Weights of a small GPT-style language model, trained from scratch on English Wikipedia.
Size: 11 layers, 3.14M parameters.
Training: a variant of Muon for these matrices, 4992 steps.
Each number is 500 + 50 x the weight over its row's rms, rounded and kept within 0 to 999. Layers, rows and columns count from 0. Numbers have three digits each. The size before them is the row's rms in percent of the matrix's.

# up: layer 2 MLP up, 320x128, rms 0.182, rows 98-114, columns 0-127
# down: layer 2 MLP down (transposed), 320x128, rms 0.102, rows 98-113, columns 0-127
# gate: layer 2 MLP gate, 320x128, rms 0.173, rows 99-114, columns 0-127
up98 100:623507468502466490549486492517475513566567412448559522528498528535480548589482514530476480453429424477543456461505470486425538506479565447448423423481495498558512462582466542466492546525582513438491406480476552505485518595521380506409427453511544591617530469468570413515517558540504484623511508420502515559586483469464526446466462488442549455461570500474402471524559476438516494584501
down98 098:518524514581449466494553432617437464575474528550416434513412551503536485487514417499483500501560539541495437527476575434466509449584528560470498544435479522515515543523509510486458452468402551596522526476673450539480515514484541569427520541531479449473500543436453466566434547474447565522500479511468548408479432500542503533508610588592494485504484616477490438446516528443452511429522
gate99 104:493496472538442505550480428464514511512510583483455523515400531575431544551523510380539523440442452458512430438518499579523551353494532460509495571476436494520541494530478415535499503594420508469488570493516507550505513434541557472381478507495533485479570449439490530533529503556504526543491433563507387468488485645517565444560608547422520578560496563548542478504447422494466503523539
up99 108:477487472504543509554494487539570543481380448480461508554583516528433558537472461554544520469401547528454634545437477418459463382554485469492456528482572522453479481536461478502405487481393515487511470471509469474543489571483547392565477458493537488434486533583608477475549447553444341521488468483547474450450447472538527521461470503487531517599463505537435568528483473524564571495578
down99 104:468488499502509503513525519479392547500498480593428462477537454423495522458602518554585482456516585504592463439607535521519444568481464457565469568507451505583470484473391559551516544429498447532548527575546478460545489474420492608492486561443487523519482507546520488526478502481523481458505485472418591425508475472537460584509560468466531557584438403446646555472548540428512433465509
gate100 105:433458560446487528513467534393480524434417511430540464504441492523472552525485514460381486529558507454518602571547449508456556493444386544550611427391464586567498470516437523468474478493530585438522583481482521460456538433432505500447475516545582468595513509463455492627462561573542544512432516489525547576483513541422528575468509533543503512482438553464485462471585488457498486515472
up100 088:518433436615563524436500579505493580551460543581441498486562436541519460565524547470458524527484462470464478453556497548489525576463496503439522502516512519505589525498434528375489567432565574507584524554496484578494514532607558498443503585483467505518499462379579518518532535598642556455585467504424522456549518412524498562554448495461469525488528499587519526555524494530463499449464
down100 093:476456478633487572511606472483606478522508534437455556543481381542504412481509605413563597490438435524543505584495586460530454531471467448524527516488484406480556542538491514516576541509481495513481511528529506476548541579526534584523476548461418521422571487463435569516544549511508445509521477487452516460552520435420462525450462481495453557531471529604510490435518605593534512431533
gate101 107:439449410461523573547526542563569563484443406400451547521478445482482438507437473456508563515534514459579518436574533470482512553480526534502481562522408516523446526474551475555425512474487557521501479564455430443484499480501493593409514546568534441434507562482476440498527554560569467501470426586563550461545440475464533521446521485519489520505463498466466624513580455441590603585601
up101 099:518532494459571546538551511518526492450598501491485542503490461404407559526426457438555440486495477437562488425489524484490514459657443463491532527458456491467434510488482543553452555496397579424480487532487454481419488492459411522453535442508608430544407520465477587573513583494459550529471487568565576494482528476550512471474524446473454504489523537607452519559500577512471629434479
down101 091:517541545463513429502478488472429572586479402541471527464512494424491443503543539520529490476479563440639538575486506533554518507491489508485549498460476490457505457472450495541513429535563468571466445570488512463436488590540530455510431587407478496551552455580514463475506441500399424533402562519496408539595573510552431470528472573476623539460520536419542459472602576522564519494482
gate102 096:469446564486597550494558569504521513573494527545534555540566454495598458460536528486491493437473467411485459492460550555418442512502446423391599512561504389410570484526544452447491525597528555532543573486414420573473538544530560559511478503450558511500532528483457475458503526506512498605430506462617500504482455447504446512541547423586492508537480541534509519466577425439509466499413
up102 104:438575537453434436511487451492502474444483498386586501521436493566571482527514428505466497465410503508506626482546477512474567485496576492592378475545483554497561509498526461518541568467441534497521505337509467500501386462453559449440441561481503417459500519489441519514458558576443465554580513521516481426502483507399538482498493504456556530423423541605519485434474516482431529525518
down102 101:506495496460460470486537585549513558498579558560427523522520458394512445475419505568459513525520534556433498429499431514522472561517499401454471451513516504513518478488605523513429515566357549552455518506481495560492579428454483539503485426578564512522475534543480504484522411504428451445544488514441568503593535395470602531540587472411566466499513423547560502552396494491485491433559
gate103 092:524503462542477529475519500489406519616493442495478576513490476453448459480357422479593521460498510486533430367508518503502479512480591479540564458486488457448479529404516511428506509530594559533472553429567460573399496528459468471540571562519522541470492500417492539519440528594511522466479576504543553453554571553375513463532509445548576569476454407486462583506470477450464533530544
up103 099:488485520423445470492440437509466586571474553542412629460521576489468451548473592428487523480428518566533459524611489543489497470424413510448515624456527541512457430469525531480552518454484448520467501425445524381535564478539375477553494511529426506534505504466509462472424467498536491553542459499446512529538502564557458565476600448431567584481496469523473424461491447505544470423482
down103 102:503498445448558524507515487445497467511488438410521504604491433651443450504510484531517412528519477483540475487491525527454456552602608450470529457465491560532542526586581563508582536397541584482484576458506496573482451544537520580471439513437427436494461546498495527521510495578442555556506470437538542463463460427499532469461489494460415446637451496459515535531528536483473525618566
gate104 101:457521548538627547549485450448512467520415481592476452543561469527575520477452447535447502462408542466509522501562625540540479498496555428519532512465463581512514468531479512512478445556485476481451569517479425532426514503506538446423502529509585447530505515487533565536568559541638568552458445535460416578458498485460398426489495408421554554589526508546375510493472504523467444501494
up104 100:524478564474512458539436462525463515501482562466563573622555487435539377464572531511496473529487535447502499574508477502530581438451590432524468465460378471534482511503510380521555590477459481468584519533518527458479526485494513583525506526553463560471515462468514506459416468545533583482468339414533579477482535586517430556532525497500420548484593485524535518491457467538566535538581
down104 101:557415475510490464462438521469419567523551496560521510440465395393496501404464442478604608594474524450477552478619537518456564491461489537520518528378461606539461498431432532574440549519462545452500493541503470531517396499487501513478493571556501492543510432460517487533455463438595515490451564439542557598544531523602469469487526460528460456460473572474476464547474506440470511505464
gate105 103:456479544559482555400496492523536448491504523511460543475521487462494348374401476446504555601572524566483496525522493533457563576501471503520579453562505412488578475528461491504477520512468452430477518483537504489493472514451458542465492490522495588416523470588439516463453561558505594465446470415478479484449480524467447481471475437434437474574467462510529536511418512499485390425666
up105 092:467480522445485442577518507486459549440551467497462506467512488519432418462568418474470507415531455451523501603548487460469576451531502523432492471528486438438531593472468459514418459496468546468532580655600572422449489562572489478542440483432462575430541578550519497416417542475383544448566468575486494486461492451542505562528506417527476575475508436489485485465498452505472486589498
down105 097:599410531497531486453463481506477499502473474525507422538544446547418551473475453420519478448532525500481594475345523545552477454460511476542449652529443464501512494502583490546547521462472463571424414470460553565558476555540464522526510489483576461551472546591518519532505502559607486537503482517571489502485571527598430570451484566558485578508467587531513504538487453528441465569396
gate106 102:542506447460426426537509547430469442421437476510574564611432560565530422505579526490479591489622508487399488411550428482456450473525437559420472437386510469481438444476548499483530467588508521424516528441585492510452516468504548501475508535574459507513461492513498540567481483610553514438573484482563464552451396489561513493512525581472513416529478537544513507507511430478495501549466
up106 111:356432480512455448468561506495543531536469408567499547493474428565529478627516519492462502497455545525438524506461397440491563447435435451437541524433466523566462590405542358425485484515438569519536556506458382510570435518519500496483547511508470545499445478477505484549394540500493444495577426497477499467481530548451516446452517489518546568490471578548505507502486422545542498418550
down106 108:496526519462466449436529509550507587479473579523610480585507454337493490514509497412456486555496546548526518489461525458527449516450528468564492535436492559447473491465576379511534494469538424433555526548529457460553581410545566495486498394516501513486490467445537485476521512574475507448398466432481483612449493578458432473448507520467458535500516506445393564523525460482613468590529
gate107 102:454493456555493473550557459515517536533488563463581496455579434390454472553476479478450512450493573609525493389484463524421476451442489557408429641482496382562481522505488513512559511567472381466492543533514497478606542467499526536462588548493477518503541578468452507455474505483512517601452430465461490564434488436426484513435444518487582428486543507485485508446450510520531397479467
up107 095:527498470454488498523471583500417588585466472479458524436428551572492554570519411520535499516520550475629529549503510520523416446538528443419412536464500583485472458522504494630537566448534546444490503466515555476498493477509438547441474420461540441605468442577573421428503500503458490519545555483502477580473454472499404434460545483552482506538395498430523531519571538574576506529438
down107 103:451531431620519514597506457516532513557491569441512582464484470431446489460552462429559415538494501522479590473511584502441436481545484520434429527409460442569499550473453551448380544434425508501496554520459515460532535504485567514396543468472505464491493499528535426496491483546513520422532527586584641575501480493471581479469484507489458502551572487479498495429526488560475549582389
gate108 100:475571467462522525478473502510525546444593531519547582439446450430548439392533488505558489519546414502561505472492538528469497497542580462502552497482522585473596548442475470452489560536610396532579481463578580502539562614489531447501602527465540443550436511452438561494477528457514487518510503454429470568480511371491567543509518493445477458530614520488421566566517436532443475510513
up108 099:528532473527546522513557562524516480496357378558481449504468526497523551507420475438540502510592456506435553575463510551548570515550485498336503598482454512456473499440498533426489389471559478470452518547554519529543540486497566443427503522457466430477535464512485503476491432490548541533524516547494626422463515468515528525466515580501474422485478458515601474560616426517423442480536
down108 101:515512495520489439415498421473455424398513491409444455573586478577512519449438402512513558487522456507449489605491475562513456511567496514532484389453502549494475507553506501600539508483426557514485516499507500436415393452431468511490448555492497545479501511431400483454517508443576447536657430457432606540518550522487507520535522553430469509448532543540517510558495445444540529437455
gate109 106:527530470528555478399584529540436448450389534529590448550526494554476528535512460588506469579565433450459491419540556478475532531532527415453533499472473515563450545563452534499445473481620485476561399518534609501449490549474468547433435553488491531509537574454423452499503394518442556483441438471545394459481489446531484537569455549497498572536528557460494482495461530402438562504540
up109 099:524519489589533499462495538457490447468547434481503474510453355641483570505465577584424454499450440588503543525540477427505462551555599434422567574479567496505513575498534520489517454517390481532498512500511450686484474458474516458515564528436542508448524520561577516517525535529498618515469509436455475451565526567483481453566513497471556489559566508462492498506537455485471520469554
down109 102:469510488382470528516423542505528565478479515528511446561507492382507490431528552453513584534490484585449535505469496532528532494454497524599394499472527451569480491496441450471530540415550496488494507496475510388603480495449527466512611466380521477565427421472527571577425547571428523594552414520517553499480569521506554485487548466535562509442514509483581527427542535558538491427418
gate110 096:463471492449503471467477561458504446504452489517454500487467396405357515488447489566584470445492548510566482524604458505444465496487510526478566430563585431541496508516460492462453526500502563429503508539536546653568455529478541538456567487517476564619539471428464509544436495461506527447482492529507520576529540603430438489611392510527516508413487458514534562554554478569547455500469
up110 093:600480464512510476609530458406529425572475529420523518513531527509462518554456559464426475503540511453469499461484485534528436531492458598392582518480491581397524452588528440482543464433522522460427539499468514472429493569600503370585542431587421506489468505489472435456553514500537503438528507431486597520541501476475486501432511569457515478399462470424474515571470555505439538547467
down110 097:473458459412546444523495504544456522395454505492470527435410465529472376460428546554537453508507592498406530505511535450501477543433518508519467442490525482566500542425521520564476560535539474440460426500486560476547379447488569514516467529522569413493620483482480492553423490492437517499416562554533478469604463454534442502531422503564477515497560491571408452572489525465586472589567
gate111 102:459440396559459541565483466547473568548454479492552496592372526535520551531625458489520524553394617479495485538442483539591543501515501584482470431459454508446530577481598487451484447502443560529504482438506456463536521523498426480526448568465479393483485503464451466525442480498537516529519505456446499538546550444440441569497438560600498555489514555428449498491568486447563485488389
up111 104:431479538458467485552574449406464486560498447454569431496435505404578502599424538466533492456537547442569469432556457472421571488520484567485509560542450421460456491515414482597529613445530536426472455457496487501501529493430568426535445494558549544461493523528521492582506494508442493512484513497554460483474529420479425493482451540573439473538435480601505483484527451438648541554485
down111 096:495449352551468517461436486548545484535499508503454409470422426533556569439504555452497457519457453491477523497605580546524541525501442465548429459505471529575501504488589508357472512489505538447494569586502525506511560538435395532447490442512514443457471407419476493518547425469464434513488490502469488446586568443506437472403513584430500454509459537477473586405536515458477533525460
gate112 095:524366527543556495439521479544417442505517430552447510442442455517549531563430400508571477534499480467490433459492486561549500500539446456498489497419491467436562606475561519520444487594591577423525562531540432533512531600521513514546506489487502459495511453428462573426503575601445487540484551478475554592524549504443485531470453484419528448486401579511498516458508378467552548473506
up112 103:503527447514450455458451483539620486637444585545523554543555438481550568510547440500458498490444479567518534508453476589510592465455516502479530442510528598587536540352516461539462527532458557459487402435491500497500404524493541622439477471448504492454446473477504572574490425577505533517541533497461429508468473478488468450466565531524513500484547515602545576566472450557500423478496
down112 104:549568545506459482534482488549660451463435459528456538457407476435419452504492548499484508538533477510470477520580466459473585454506475440515437447542481462486410436531521445447425485526462496391488556475485495588617543408526428510525503468465523560532563468598498490502484449496455460520443411466542568393493448574462521568451493519547508431470490529485401404536454493540421479498527
gate113 095:511515484509466608516500531463423478493482488561498562597459468492557410482372493437528487473601476480447419508531493636412509485506545616576509460550467554522444526609552531576356489455554499423574510507523517601453433521516489512472508522448556388439458501566521508471510513560465528479510536488537454562536445478465499513449448525486535434508511441496544519507455465526535573454539
up113 099:507436514475484562578508477550439457545416492506549535497461472666517552582481514535440571459468460454533559470424516421555503466467467481545516454449499465549506592548518553511544465519441412479584498603408449481507494549471474487486435529506597520478467494426413522481476464502421348604491493455508443446534485472466510470447458485500622500425526454497422487525502490480468564544465
down113 101:514470468529572564453490585588572489483440542462471492527454507447513537502535566473422525413553605579587500499462412499422551492418452595539518531493467520507517488549440553511522469482534499479423526494439553424511431507550496520488533486545488516555474566577512445588442585611450508448517626489565496591439542480444545553553483533460556475471505536525391505468486495537559578440550
gate114 100:586457441462532430467469488448414470558512470494570531493502502441555565438450469504455527488483496537516528480526444496499573432526494539513502464448538498552568463489529482431513551419503531426488537495431471451385431555519472486443444456464385488621500574463504486483455529429476531452547401501460484538578599373372468589477472511476489480390509444466502459534567434509566473469463
up114 105:562484469551516512571474464461546564533510452586524499489467459568537558450498569375506514470528562491524533496503504520514477422509491485563486509459499487484504500502514555479421477547475491598516528544388502550480406532568608526453421474482487584574460624431455504469496579545522619400513549500405494523424494531556428486462602522451573448458527542520460440482531506478528391441444